{"n_layer": 15, "d_model": 128, "n_head": 4, "n_kv_head": 1, "head_dim": 32, "d_mlp": 512, "vocab_size": 4096, "activation": "gelu", "norm": "layernorm", "norm_place": "pre", "norm_eps": 1e-05, "positions": "rope", "rope_base": 10000.0, "rope_fraction": 1.0, "qk_norm": false, "attn_scale": 0.177, "bias": "none", "tie_embeddings": true, "parallel_block": true, "init": "uniform", "init_std_qkv": 0.0492, "init_std_o": 0.0, "init_std_up": 0.0492, "init_std_down": 0.0, "optimizer": "soap_variant", "lr": 0.00639, "lr_mult_up": 0.699, "beta1": 0.95, "beta2": 0.95, "lr_head": 0.00869, "grad_clip": 1.0, "warmup_steps": 200, "schedule": "wsd", "decay_fraction": 1.0, "decay_shape": "cos", "final_lr_fraction": 0.0, "batch_tokens": 32768, "seq_len": 256, "doc_mask": true, "train_tokens": 136800000, "steps": 4175, "dataset": "wikipedia_en"}
Each number is 50 + 10 x the weight over its row's rms, rounded and kept within 0 to 99. Layers, rows and columns count from 0. The size before them is the row's rms in percent of the matrix's.

# down: layer 11 MLP down (transposed), 512x128, rms 0.186, rows 36-88, columns 0-63
# up: layer 11 MLP up, 512x128, rms 0.128, rows 37-88, columns 0-63
down36 099:31 63 56 63 64 67 42 51 60 56 57 29 41 56 51 54 37 30 56 42 55 59 44 38 56 55 43 39 52 51 49 37 75 34 58 39 48 61 39 56 46 40 54 46 47 39 54 67 62 69 45 48 48 47 47 54 40 45 62 47 42 60 44 48
up37 092:43 44 60 53 28 65 72 36 59 57 56 64 36 48 48 44 23 50 53 58 57 49 49 59 63 57 42 55 51 65 37 49 54 74 48 50 49 64 69 60 68 38 34 39 43 48 47 52 40 48 53 41 32 55 57 62 41 31 46 48 49 54 44 48
down37 093:62 42 60 51 51 67 46 38 46 41 38 29 52 43 51 48 57 43 68 67 54 66 37 63 53 43 55 60 49 71 45 19 38 47 46 59 56 48 62 48 62 54 58 60 62 58 68 47 21 52 59 46 49 52 42 59 55 44 41 51 54 46 53 49
up38 104:58 42 47 30 62 28 41 43 24 40 46 58 59 47 53 49 40 52 68 48 49 53 49 65 49 61 69 51 41 46 28 41 63 64 53 40 51 48 33 68 42 44 42 34 62 63 54 62 63 45 40 51 46 45 47 55 40 57 50 26 54 55 63 59
down38 106:39 35 41 67 40 50 48 51 42 62 55 55 40 44 53 59 59 50 44 55 50 41 56 48 59 54 66 50 59 48 57 54 47 49 59 52 45 47 42 49 65 55 73 45 64 33 50 57 47 47 50 36 36 50 46 51 31 63 39 53 39 48 32 65
up39 106:54 56 44 42 48 52 66 62 37 60 45 43 53 46 38 64 59 59 44 45 70 51 57 54 48 63 54 50 47 42 27 54 64 34 34 29 47 41 36 57 61 44 53 51 59 43 42 60 34 37 37 62 60 55 57 61 49 66 57 49 51 38 39 44
down39 103:38 45 61 52 45 59 54 46 47 47 42 49 53 50 62 54 51 38 45 40 44 38 42 42 47 42 41 26 45 62 40 63 50 52 67 30 57 45 54 68 60 51 60 65 50 36 64 56 64 42 31 56 73 70 49 45 59 41 34 39 54 51 44 45
up40 107:48 57 39 46 35 50 41 46 45 62 62 54 42 53 47 29 63 23 42 48 43 46 45 35 75 45 53 46 52 47 65 35 29 48 53 38 49 33 48 53 62 40 37 39 27 46 46 57 51 39 36 43 68 32 61 58 58 29 57 58 31 42 46 60
down40 105:39 35 59 63 46 56 40 45 48 42 51 34 49 70 44 54 41 37 44 69 57 56 66 49 47 46 58 40 46 42 54 43 67 81 58 63 36 52 58 36 52 62 38 55 53 41 43 29 47 45 72 58 27 49 58 47 36 48 40 51 34 40 56 56
up41 098:66 55 71 59 62 63 53 44 55 40 64 48 46 25 54 57 60 54 50 58 53 46 29 41 42 58 28 57 55 42 56 36 57 54 37 57 46 31 50 63 39 53 36 72 37 56 46 53 46 43 46 49 36 46 54 48 55 49 35 60 49 51 45 41
down41 106:37 49 56 54 50 51 60 61 51 37 50 58 35 41 69 40 50 30 50 74 20 40 57 53 57 44 56 52 43 55 48 50 56 49 56 56 57 53 64 51 48 58 27 25 47 49 50 56 47 48 26 59 49 40 34 42 56 47 49 41 45 47 40 56
up42 107:49 38 49 36 53 43 51 45 58 45 45 55 51 53 41 80 46 53 48 39 48 49 46 50 64 52 59 46 57 54 50 48 49 49 43 35 26 73 61 50 37 40 48 38 34 41 56 52 56 50 47 56 63 32 47 43 49 62 61 31 29 57 60 65
down42 100:58 46 63 45 46 42 42 38 47 44 54 53 34 38 55 34 40 45 37 68 66 44 43 54 43 49 36 58 51 44 40 56 46 56 48 45 61 44 57 38 56 52 59 60 49 59 39 39 43 62 59 45 48 60 44 45 46 49 48 33 52 49 29 45
up43 099:43 48 43 59 66 49 51 45 38 39 58 60 62 51 47 53 60 59 48 61 57 51 46 56 44 45 61 44 76 56 57 39 65 54 50 62 53 57 28 43 48 34 48 44 31 56 47 43 48 37 40 57 54 48 47 41 20 62 58 30 62 40 43 51
down43 097:69 47 47 43 58 48 52 54 50 49 42 54 44 36 41 41 67 36 54 74 45 45 39 45 54 48 31 48 45 30 39 52 45 65 55 52 49 66 51 41 47 45 45 33 48 58 56 51 56 46 61 56 48 28 45 52 41 20 61 54 33 42 48 49
up44 106:72 33 50 31 46 40 59 51 50 64 54 39 50 46 57 67 62 57 44 63 54 35 51 35 52 44 51 42 48 52 50 33 46 51 42 31 53 54 51 49 34 51 52 53 41 57 34 49 38 49 55 52 63 58 63 61 69 44 42 47 51 41 41 69
down44 103:42 50 57 34 43 53 48 40 55 56 65 61 73 60 66 59 43 49 61 53 51 53 55 41 44 42 40 35 42 64 54 75 57 62 33 44 46 45 57 62 49 47 37 30 43 36 63 56 50 54 44 56 80 73 43 49 43 41 42 44 58 45 55 44
up45 098:55 57 38 51 63 59 57 63 60 54 40 28 53 44 58 45 52 32 38 56 40 58 44 60 51 47 66 38 41 46 62 49 46 37 40 35 44 50 57 76 38 37 53 40 61 63 35 52 44 59 43 64 51 42 45 39 53 38 48 57 33 52 38 48
down45 101:48 57 37 41 52 61 53 45 45 51 47 42 50 53 69 54 37 59 44 59 53 47 56 36 46 49 45 56 42 50 70 43 39 54 52 62 41 50 48 54 39 65 54 41 54 42 57 48 49 48 50 46 45 40 61 30 34 55 39 54 57 51 56 44
up46 091:42 41 44 51 47 58 37 59 65 29 63 43 50 52 47 56 51 51 42 51 47 50 40 71 52 50 39 57 54 51 50 49 34 65 48 56 45 37 63 58 31 42 28 50 50 49 43 39 61 31 42 48 66 60 61 46 36 56 62 42 65 41 60 44
down46 093:46 63 56 57 53 52 43 58 59 61 42 66 41 47 29 56 35 65 54 49 45 46 53 52 53 55 45 45 55 49 47 53 51 46 58 53 55 54 46 61 60 56 57 48 66 36 58 63 43 54 62 48 41 42 65 46 52 32 64 40 55 70 43 57
up47 100:40 54 44 41 60 34 53 54 50 63 49 63 66 50 29 43 41 54 30 65 59 54 54 54 51 40 50 53 41 67 53 42 58 50 50 38 46 65 63 36 60 51 66 63 46 44 25 35 43 43 59 42 37 41 55 59 48 60 44 42 52 64 43 66
down47 098:61 56 55 44 32 44 46 41 63 45 63 48 40 73 48 62 41 55 53 46 45 61 51 61 51 37 53 51 50 56 44 36 60 38 49 51 32 54 31 47 58 57 55 51 82 53 67 52 49 35 59 65 44 57 43 40 57 58 49 61 43 44 44 45
up48 096:75 50 58 38 53 57 51 44 45 58 56 46 53 48 69 43 40 73 51 46 56 53 43 43 37 54 53 60 50 60 39 74 53 61 53 56 35 44 40 46 58 40 54 43 34 66 50 56 58 54 35 55 46 46 67 53 52 55 51 42 34 38 44 51
down48 096:36 46 59 47 47 52 68 57 56 61 50 58 33 56 56 47 36 34 57 46 49 39 55 60 50 45 51 42 43 50 37 57 54 45 38 36 44 51 52 60 35 49 47 66 55 39 36 25 44 50 56 38 76 48 38 56 45 38 59 48 58 48 64 63
up49 102:52 44 54 60 55 51 44 53 46 56 38 61 44 56 51 50 40 33 60 48 57 52 42 46 33 42 43 59 47 38 37 67 59 41 66 54 51 60 45 62 49 44 23 55 37 45 50 45 48 53 65 65 70 65 33 34 45 66 52 57 43 48 50 62
down49 104:61 43 38 70 44 38 28 47 42 46 43 47 54 46 55 60 59 47 25 48 34 54 51 48 51 33 62 54 44 47 36 43 52 41 50 51 48 61 51 51 56 42 54 54 53 53 56 50 58 29 69 42 53 39 58 44 44 63 48 52 42 52 59 42
up50 094:51 34 55 46 64 35 43 54 35 58 47 50 45 51 43 52 56 32 76 59 54 62 42 65 43 51 62 45 51 67 53 47 44 65 54 45 52 42 52 51 47 40 60 30 44 44 54 43 52 32 48 68 42 51 44 31 45 55 53 39 52 59 52 38
down50 100:40 43 27 70 54 67 34 41 71 50 54 53 71 45 57 62 40 43 36 42 57 38 52 62 65 29 36 57 44 36 49 38 55 51 57 68 68 48 43 54 63 35 56 46 67 65 54 47 59 44 50 36 48 48 52 41 40 51 48 39 67 48 30 64
up51 097:52 46 57 51 39 35 65 43 41 37 42 43 51 48 53 40 48 50 46 61 57 62 52 59 57 46 66 55 61 44 58 51 36 49 54 59 69 65 39 49 34 48 24 53 41 37 39 72 52 36 51 51 49 51 43 44 39 46 36 60 42 44 38 58
down51 096:41 72 47 47 54 61 49 53 62 73 61 63 44 37 58 46 52 46 58 51 64 55 45 57 56 72 28 48 44 45 38 50 61 63 48 49 41 33 38 61 66 45 75 44 53 37 60 32 58 56 45 58 59 50 70 61 51 68 59 49 58 53 54 45
up52 095:70 50 50 35 56 51 49 56 42 50 49 42 45 64 25 44 50 52 58 57 52 50 63 63 63 65 67 56 49 44 61 59 39 52 41 35 52 38 63 29 65 44 52 29 57 46 34 37 55 55 58 35 38 44 62 59 57 47 32 43 56 47 53 69
down52 097:59 61 38 52 39 43 35 59 39 59 49 48 61 56 67 63 56 55 39 56 57 44 36 46 63 57 53 58 59 50 48 21 51 44 43 38 55 56 59 58 52 54 54 61 53 54 49 40 50 64 51 55 48 49 35 42 56 38 60 55 42 61 42 37
up53 096:70 54 51 37 56 50 40 39 50 56 47 43 57 69 43 40 45 39 50 46 64 55 67 57 49 43 64 60 39 48 60 57 68 47 51 53 49 46 70 49 46 32 41 39 48 44 39 58 45 47 58 60 41 38 72 50 49 62 67 48 49 44 47 49
down53 096:52 61 58 50 46 52 44 65 47 59 52 49 67 54 44 56 43 41 55 59 58 60 51 60 44 42 65 35 51 51 41 46 63 53 34 64 54 47 59 40 52 38 38 46 27 50 51 56 69 60 38 58 49 50 39 63 37 48 41 42 48 44 72 57
up54 097:59 45 43 60 49 45 40 55 54 47 29 65 27 46 44 67 37 40 58 61 44 52 55 58 45 44 49 58 39 38 41 46 42 45 57 46 61 42 52 45 41 48 40 46 34 46 55 51 42 63 55 48 64 57 49 60 52 53 66 48 40 64 48 56
down54 101:45 56 50 51 49 69 51 58 60 34 59 45 39 46 49 44 52 75 41 25 54 49 41 66 47 47 45 64 49 62 47 60 40 47 38 63 44 45 48 56 54 53 60 52 53 64 53 52 55 60 44 50 38 50 64 61 54 58 32 49 64 53 49 74
up55 101:56 44 45 48 50 45 51 58 48 50 27 50 30 53 50 46 50 43 47 48 40 50 35 44 46 56 58 85 37 35 62 52 58 57 58 58 48 43 38 58 35 37 67 57 44 45 64 56 56 53 47 37 41 54 27 45 44 61 43 44 53 66 53 56
down55 096:60 56 52 65 47 29 48 47 57 48 41 71 48 52 50 62 56 57 38 43 47 41 57 63 52 42 47 58 40 62 63 60 54 54 43 48 64 64 71 52 38 56 50 47 51 74 44 44 34 31 54 49 59 55 51 42 30 38 50 70 72 54 53 34
up56 089:49 54 57 53 50 47 34 56 49 69 56 55 45 30 46 48 72 49 41 56 45 53 51 42 54 47 51 43 34 55 47 50 66 52 57 46 45 35 45 35 62 48 32 53 41 54 31 37 55 43 55 50 41 44 50 49 54 46 21 53 50 67 39 38
down56 097:47 64 50 39 53 54 55 88 44 33 40 56 36 52 63 60 47 60 43 59 44 48 65 41 63 52 48 61 49 40 58 59 49 47 41 62 38 50 53 59 44 47 49 21 39 46 44 59 56 56 69 33 55 55 49 38 52 38 44 57 46 54 57 46
up57 095:36 41 42 40 46 57 43 55 55 50 51 42 71 64 62 54 47 55 50 55 44 52 52 54 65 47 61 40 52 43 48 57 52 49 57 44 55 58 43 45 55 43 46 57 58 32 23 53 59 40 47 51 57 34 57 58 57 58 40 56 56 29 54 55
down57 096:48 48 67 41 43 61 38 55 49 46 62 60 41 53 64 41 67 73 41 57 52 47 56 49 45 38 53 79 45 47 48 47 56 64 51 61 50 44 40 41 46 49 63 50 33 59 57 66 41 60 69 47 53 59 36 62 49 43 34 37 54 56 53 45
up58 098:57 62 43 44 55 45 46 35 35 59 66 52 15 42 44 47 69 70 44 62 41 36 57 43 52 55 42 56 49 60 42 33 49 60 49 51 52 60 60 63 64 59 52 54 43 54 60 61 61 52 60 36 61 38 63 62 52 44 62 48 42 40 51 55
down58 098:59 34 55 52 57 63 40 57 46 48 44 54 46 54 60 51 40 48 56 32 42 46 53 62 58 41 34 65 59 55 55 31 49 37 55 52 46 45 53 45 38 49 50 62 49 57 45 41 38 45 58 47 32 49 40 51 57 53 47 27 41 48 32 44
up59 112:53 55 57 49 42 56 48 49 52 39 58 51 37 54 52 68 49 51 80 58 40 48 23 40 62 69 52 68 65 61 59 53 62 61 51 37 47 61 59 52 55 47 49 51 41 50 37 62 46 40 47 40 44 63 46 53 47 35 39 51 41 46 32 55
down59 117:35 41 46 55 76 59 63 54 46 53 47 49 36 51 34 62 40 62 50 46 46 44 44 44 66 50 52 55 56 67 53 67 51 51 36 41 70 53 56 55 47 54 67 47 52 41 46 33 55 73 40 50 54 52 43 53 61 52 51 43 54 53 24 58
up60 099:57 57 62 30 42 68 61 55 68 73 43 48 43 46 42 44 44 48 55 43 47 59 49 43 45 51 42 43 56 35 44 34 52 52 56 55 62 55 56 29 35 40 38 49 40 57 58 38 41 53 48 57 50 37 49 49 60 49 52 49 28 57 50 45
down60 100:60 35 24 24 40 48 44 60 44 33 51 46 48 51 58 66 62 51 43 44 56 54 54 55 65 70 42 58 57 37 57 53 36 63 48 48 51 46 38 46 55 49 50 44 43 63 36 47 53 70 65 40 61 53 59 38 59 54 56 44 72 56 45 61
up61 097:52 69 47 27 34 51 46 42 59 44 41 56 36 59 50 57 44 53 41 47 56 51 39 75 52 72 52 47 58 55 46 35 59 49 49 81 48 53 31 66 50 42 53 38 28 63 35 49 56 52 55 62 50 59 51 52 50 39 47 41 44 43 67 59
down61 098:28 26 41 57 57 46 58 49 59 66 51 46 52 46 44 51 45 55 40 49 46 55 58 29 44 69 56 43 31 39 49 50 53 38 47 49 61 42 65 37 34 58 53 51 59 43 46 40 33 57 47 27 42 56 41 47 42 54 56 39 40 49 45 37
up62 097:45 45 69 68 56 57 46 54 34 42 46 33 42 41 51 54 57 64 36 47 56 60 40 43 72 51 74 54 52 66 69 48 54 43 55 38 49 36 57 71 51 55 61 33 49 60 61 49 55 30 62 52 63 47 54 45 51 59 62 48 56 60 32 56
down62 101:64 56 37 55 34 45 39 43 65 30 60 45 45 51 39 46 55 53 52 53 53 37 29 65 48 46 49 57 33 29 61 31 54 62 45 53 58 42 61 32 45 42 49 52 63 64 38 47 46 37 58 57 58 52 44 66 69 44 36 55 44 63 72 44
up63 102:37 42 68 44 44 31 69 42 57 59 63 41 31 52 63 63 39 52 30 57 47 46 32 65 68 55 55 57 59 56 64 36 53 35 49 59 64 47 55 47 52 37 47 39 43 51 62 35 57 47 41 52 61 59 45 61 55 51 56 34 57 40 45 41
down63 102:57 62 38 44 39 35 36 40 42 35 51 47 41 44 52 42 31 54 55 58 65 40 68 47 61 63 58 47 48 46 59 41 43 50 70 54 59 42 39 58 65 60 60 64 55 49 43 58 64 44 57 44 48 76 68 68 39 42 43 62 29 59 62 46
up64 090:37 58 67 62 47 45 57 43 51 56 49 65 47 34 59 60 37 40 57 55 59 49 44 60 38 54 63 35 46 45 68 44 50 65 65 29 52 53 60 62 53 46 55 44 46 65 56 39 71 62 26 46 73 48 57 43 56 57 44 62 53 44 46 49
down64 101:69 52 39 51 55 60 46 48 61 63 46 51 43 40 58 53 49 36 47 58 48 72 51 57 54 57 35 63 48 59 44 60 55 38 44 18 59 68 56 45 42 57 48 41 37 34 46 59 41 29 49 61 58 56 72 58 46 43 51 57 51 64 60 39
up65 100:35 35 61 32 47 55 51 59 43 62 59 60 65 43 52 35 44 52 53 66 62 56 56 43 62 46 30 55 45 40 67 42 34 60 53 68 52 36 56 48 55 49 43 57 46 37 54 29 45 54 56 62 36 62 41 51 52 62 47 67 63 44 62 46
down65 105:41 48 53 55 46 45 61 54 61 50 37 62 58 61 58 44 50 50 34 60 68 43 53 29 50 49 41 53 62 56 46 37 52 66 47 63 52 51 48 59 51 48 72 63 71 50 56 38 65 43 37 56 40 49 44 57 59 63 62 46 60 48 41 54
up66 097:63 47 40 48 46 64 36 55 55 50 46 39 35 44 51 49 59 37 68 68 33 47 45 45 38 63 47 68 49 66 59 45 48 63 69 45 72 46 44 60 24 55 48 27 32 44 45 55 46 36 55 55 47 59 49 50 44 58 70 47 40 49 36 59
down66 098:34 49 54 72 39 50 55 49 43 43 43 57 58 55 40 41 48 48 42 34 61 43 55 64 50 62 59 53 50 60 50 60 35 52 43 51 52 44 27 57 66 53 32 64 55 48 65 50 52 62 54 49 36 54 21 43 38 44 25 56 54 50 58 49
up67 101:38 61 49 57 63 51 41 43 64 24 39 54 43 52 52 43 55 52 47 57 41 53 53 66 51 55 48 49 51 53 47 37 35 50 32 32 60 50 67 49 52 43 50 40 58 44 64 38 53 32 38 44 62 54 61 36 56 57 52 53 38 46 36 53
down67 101:50 53 57 50 46 40 47 61 67 57 48 53 68 60 65 55 30 54 45 45 23 42 48 38 47 60 37 45 60 56 46 66 58 28 49 56 43 69 56 59 60 63 62 47 55 38 36 55 55 45 39 47 47 35 56 52 51 31 55 59 45 41 43 49
up68 103:43 61 50 48 48 38 50 45 72 62 54 45 62 35 41 59 44 62 33 76 52 47 50 46 41 46 39 48 37 35 40 37 58 33 62 48 59 41 68 46 42 48 57 56 42 34 52 45 48 41 56 50 57 50 55 60 53 51 44 59 50 40 53 53
down68 104:55 55 62 44 40 54 62 44 39 55 45 56 52 58 53 58 54 62 40 45 45 41 46 42 42 45 54 52 36 52 47 43 33 43 47 36 35 54 48 51 61 55 51 67 52 58 55 36 39 36 49 57 32 71 48 44 50 38 58 45 53 72 46 62
up69 104:57 48 63 29 49 62 61 62 34 65 46 53 56 30 35 56 49 55 63 39 51 67 47 36 54 43 40 48 59 60 38 44 55 45 48 63 44 40 48 48 51 46 65 52 29 46 49 60 65 44 32 55 51 27 50 54 60 56 48 42 45 56 34 40
down69 110:63 37 49 63 70 41 41 50 47 41 39 64 50 55 51 42 47 49 54 28 60 58 69 65 35 45 48 72 30 47 51 52 55 58 44 50 35 71 45 50 48 52 61 38 50 48 39 54 46 46 71 50 41 60 40 51 48 51 36 56 42 44 50 56
up70 101:47 50 33 57 39 52 62 51 43 62 48 50 46 53 39 35 51 61 49 45 42 53 52 50 43 63 49 52 34 43 69 48 62 58 60 62 43 51 57 35 55 40 57 28 48 63 48 42 45 36 54 42 47 55 70 53 49 45 43 61 40 56 34 21
down70 100:42 74 63 43 60 49 59 64 44 60 48 43 47 36 38 64 45 69 49 45 48 63 35 43 74 57 52 40 40 47 51 54 59 47 59 58 43 65 43 42 49 48 43 46 56 67 53 50 64 67 41 46 54 52 33 38 45 67 50 43 60 32 43 50
up71 089:46 37 34 52 54 50 34 60 34 57 51 46 40 48 40 52 45 49 52 40 37 66 54 34 61 38 61 48 54 37 48 58 70 62 48 42 45 36 41 53 48 66 60 43 34 48 34 53 51 45 59 54 47 30 52 47 44 38 30 42 56 50 57 57
down71 090:44 64 72 49 43 47 38 33 39 37 52 52 57 42 57 27 50 41 44 58 49 41 51 53 55 47 37 44 55 34 39 44 42 43 44 55 40 54 54 49 60 44 59 51 62 56 48 50 51 46 54 47 51 80 44 63 60 43 51 39 43 66 33 66
up72 105:58 73 47 42 52 40 39 58 72 56 51 50 41 52 50 60 39 47 67 61 65 39 47 63 46 57 74 38 35 59 45 53 59 53 29 44 61 37 61 46 35 49 58 58 42 20 50 49 41 29 50 44 37 59 49 54 37 22 61 49 61 39 47 33
down72 100:52 38 45 65 55 36 56 49 44 48 41 71 68 38 45 50 54 43 35 55 41 56 39 36 54 49 32 54 59 32 59 43 20 37 64 40 39 58 46 55 42 53 39 36 35 41 46 66 55 67 49 45 59 40 68 55 47 59 54 51 47 53 57 46
up73 103:48 51 54 52 53 47 59 41 61 43 52 74 33 47 43 55 53 57 59 57 55 40 41 49 43 53 61 52 66 39 39 57 62 59 47 54 54 43 56 44 44 52 64 35 52 46 47 50 44 35 47 64 31 49 53 51 43 52 50 61 71 59 59 52
down73 096:35 50 47 51 37 45 51 51 46 58 41 47 53 32 63 49 71 49 24 40 46 47 51 54 49 55 51 39 43 56 41 50 51 55 33 70 60 40 38 28 52 42 46 50 48 50 56 51 51 42 66 40 61 55 64 34 72 61 40 60 39 40 54 40
up74 105:50 29 54 48 50 47 60 52 50 38 50 39 65 54 48 65 59 61 38 66 42 64 50 48 54 40 45 47 48 41 41 32 66 35 41 52 53 73 46 63 34 61 53 57 32 50 49 60 50 40 44 43 35 43 62 60 36 58 48 65 71 51 47 53
down74 100:41 53 54 33 42 50 43 41 46 57 58 57 53 49 58 52 68 75 50 47 45 54 41 45 38 62 62 49 26 58 60 58 54 50 54 55 54 70 45 55 67 63 48 73 44 42 51 52 70 50 43 40 48 47 52 34 60 61 46 19 49 45 44 39
up75 108:66 45 29 51 71 52 41 57 59 61 57 38 30 51 37 57 59 50 70 68 43 49 35 51 43 46 50 58 68 13 52 60 58 44 54 44 56 34 52 32 52 49 49 46 48 33 48 44 56 47 61 53 33 56 57 40 50 46 50 42 60 52 43 41
down75 105:22 43 72 48 33 50 69 48 40 51 51 46 53 47 47 53 57 38 54 41 49 55 43 59 54 61 54 36 51 48 56 52 60 61 42 47 63 57 68 44 45 35 63 66 54 57 42 51 52 52 62 47 50 69 44 61 53 48 60 48 52 46 50 44
up76 100:56 52 42 51 32 68 57 65 66 64 51 60 62 52 41 55 56 35 59 49 40 73 29 55 37 60 44 29 33 44 40 48 43 45 40 52 58 43 43 48 41 64 36 53 52 44 49 38 38 41 43 44 64 25 58 41 62 47 54 45 42 60 53 44
down76 099:42 40 55 33 44 52 54 31 31 52 54 45 51 62 40 56 43 55 48 40 40 31 51 40 57 48 27 53 69 61 49 68 51 51 56 57 51 51 32 40 36 47 59 39 50 75 49 54 55 55 48 62 49 45 40 42 65 61 34 50 37 39 40 46
up77 095:47 45 57 56 53 56 44 61 52 52 41 46 52 52 20 53 62 61 46 53 54 59 38 54 50 43 55 50 48 50 60 68 49 64 34 37 73 58 57 64 32 42 46 72 28 41 41 55 45 48 38 65 61 57 49 55 50 33 57 44 50 53 51 55
down77 095:61 62 48 41 46 52 63 59 56 41 57 42 48 36 37 45 47 32 59 61 41 42 61 56 33 52 56 66 55 40 61 48 44 40 41 54 57 65 40 59 63 49 68 46 50 56 39 57 71 60 55 55 54 64 37 66 64 56 46 62 50 65 61 54
up78 091:39 30 25 21 49 52 53 49 43 50 54 44 50 48 54 53 69 52 45 45 54 48 56 58 58 45 43 44 29 48 59 53 61 41 64 52 45 51 30 40 37 44 47 50 55 43 56 49 47 70 45 56 62 37 50 54 66 54 62 45 28 75 61 32
down78 087:64 59 72 56 48 56 42 43 58 65 48 57 48 40 38 59 52 32 63 55 46 52 36 51 48 60 64 64 63 47 55 57 42 74 26 39 39 42 50 51 58 58 41 30 66 36 52 60 57 55 36 56 52 60 60 49 36 34 43 53 67 56 35 72
up79 092:53 37 57 40 49 46 45 56 41 68 42 47 50 59 45 50 55 50 45 60 44 56 40 44 53 41 57 51 42 67 62 45 38 70 60 47 43 60 52 66 52 54 52 42 33 62 36 59 53 46 40 54 52 48 57 70 43 59 39 58 36 61 59 71
down79 087:51 52 71 43 60 72 42 43 52 47 44 35 39 43 59 57 55 38 75 61 37 56 42 66 42 76 51 64 52 52 49 62 83 39 40 48 46 58 51 48 43 47 48 56 66 53 59 33 51 43 46 44 33 66 47 58 51 61 47 54 51 67 48 54
up80 100:63 41 44 42 48 48 28 52 45 56 37 45 57 45 39 47 55 54 48 51 54 71 39 48 33 53 50 50 51 60 65 60 44 60 60 55 41 35 55 34 35 41 45 30 38 56 52 51 49 60 30 69 64 45 42 55 36 43 53 30 48 68 72 55
down80 100:49 66 42 48 60 57 39 35 51 49 60 62 46 53 46 72 60 46 38 48 47 43 39 55 52 52 48 46 46 63 42 62 61 44 63 28 57 73 55 46 78 41 57 60 44 44 58 54 56 44 72 38 46 57 55 73 56 64 46 46 56 54 30 48
up81 097:57 38 27 55 52 35 47 60 63 43 55 62 53 39 52 25 31 66 60 53 60 43 55 47 73 65 52 45 55 43 59 48 58 57 56 31 59 62 60 37 63 27 54 69 54 45 38 44 58 50 50 57 58 53 58 52 61 44 39 44 48 48 53 43
down81 103:54 62 57 51 50 39 39 55 40 55 69 71 33 47 62 67 49 53 53 43 41 42 66 33 49 57 35 46 60 50 55 62 66 53 40 64 52 36 53 54 34 61 24 33 51 40 55 53 50 51 73 65 43 56 53 40 35 56 45 48 43 54 53 60
up82 099:69 34 37 46 71 53 61 57 49 42 42 52 56 52 39 61 35 49 72 56 60 56 48 33 38 38 51 50 53 31 50 62 57 55 56 47 58 39 38 58 53 51 43 46 41 42 51 53 50 43 69 53 28 66 47 56 40 41 52 47 49 44 23 51
down82 097:41 58 49 32 51 42 40 44 55 52 62 53 51 48 68 61 51 46 55 42 62 64 51 55 52 63 60 62 39 53 73 57 45 45 61 48 45 62 44 46 52 41 43 42 44 44 41 48 46 42 36 58 24 42 49 57 60 41 50 51 60 52 63 49
up83 099:41 22 65 43 63 59 34 34 46 45 64 49 39 38 51 63 51 51 43 58 54 86 43 47 65 52 49 51 45 51 45 36 48 59 46 54 37 56 68 41 48 51 50 57 59 60 41 55 54 42 51 43 50 57 52 37 60 54 33 45 53 39 44 31
down83 096:50 54 49 40 61 68 58 46 57 62 57 49 51 58 42 42 60 47 52 47 35 42 44 33 46 66 67 31 29 37 64 57 63 52 29 54 42 51 46 53 58 54 63 64 51 40 39 48 48 44 43 40 56 41 64 52 41 40 48 69 41 50 52 65
up84 098:70 50 40 34 68 53 55 43 47 53 32 60 68 55 41 67 48 53 55 35 48 50 42 46 57 50 57 60 54 42 58 44 37 61 29 42 44 52 63 44 49 51 26 30 39 48 46 60 48 50 35 45 41 46 30 47 43 46 44 55 53 60 64 44
down84 103:48 53 50 55 55 51 53 58 50 55 39 60 75 71 54 36 69 48 67 44 48 48 37 59 41 71 37 51 33 43 42 51 62 52 51 59 51 56 51 57 38 39 56 57 61 52 48 48 46 44 55 50 53 57 48 41 73 58 44 38 66 55 34 64
up85 099:55 35 67 47 45 38 56 42 51 33 32 59 44 47 50 56 52 65 55 52 40 64 53 62 55 24 51 50 51 45 66 41 65 51 57 73 68 45 63 46 44 50 62 57 46 45 39 38 43 50 45 48 46 38 47 41 48 38 52 45 44 52 33 44
down85 105:54 45 42 50 30 61 50 49 56 42 66 63 48 47 52 57 52 36 54 63 41 40 32 44 45 50 63 44 52 41 42 50 52 26 42 46 42 54 54 43 47 44 49 60 35 58 54 45 45 49 53 48 52 53 55 40 42 59 40 58 54 44 47 43
up86 107:55 48 53 38 43 50 50 55 58 59 54 45 33 56 28 40 50 45 51 31 62 55 50 46 43 49 35 65 46 65 47 31 36 54 39 46 78 43 67 53 54 54 33 54 53 49 49 51 43 64 49 39 60 58 46 44 67 46 45 72 48 50 32 54
down86 109:46 49 47 54 55 59 50 44 43 53 49 51 61 55 54 60 56 44 50 41 63 51 61 35 49 41 33 50 73 52 55 61 50 36 44 50 66 42 67 38 40 45 24 53 60 55 49 46 47 53 68 51 43 32 51 43 65 30 43 42 52 49 41 52
up87 093:56 58 60 48 47 50 59 70 56 42 37 61 56 61 60 38 49 45 38 64 46 66 42 47 47 48 41 45 58 71 44 55 53 58 54 48 52 45 56 65 45 45 56 72 31 34 44 39 50 47 50 49 41 52 40 62 51 49 34 61 45 43 48 47
down87 098:52 57 35 49 55 46 59 48 66 35 42 39 54 50 55 58 33 52 29 62 43 47 52 57 29 48 50 46 51 55 49 58 54 49 49 57 58 47 59 55 51 31 54 49 44 47 37 60 50 55 52 47 59 37 53 60 58 57 41 45 47 29 50 49
up88 102:46 48 54 46 54 47 45 36 60 38 58 53 62 60 56 48 47 43 70 57 48 51 61 72 59 66 58 56 48 46 41 41 43 59 45 58 55 45 84 52 56 51 44 39 34 36 33 48 58 57 40 40 45 64 49 64 56 53 46 46 46 40 38 52
down88 101:56 52 55 48 48 34 49 32 44 53 58 46 36 61 39 42 42 45 50 50 50 55 34 45 49 56 53 47 48 36 43 65 58 26 46 48 52 70 49 48 45 40 28 50 51 55 72 53 45 64 49 49 49 38 34 48 48 34 63 76 39 44 47 52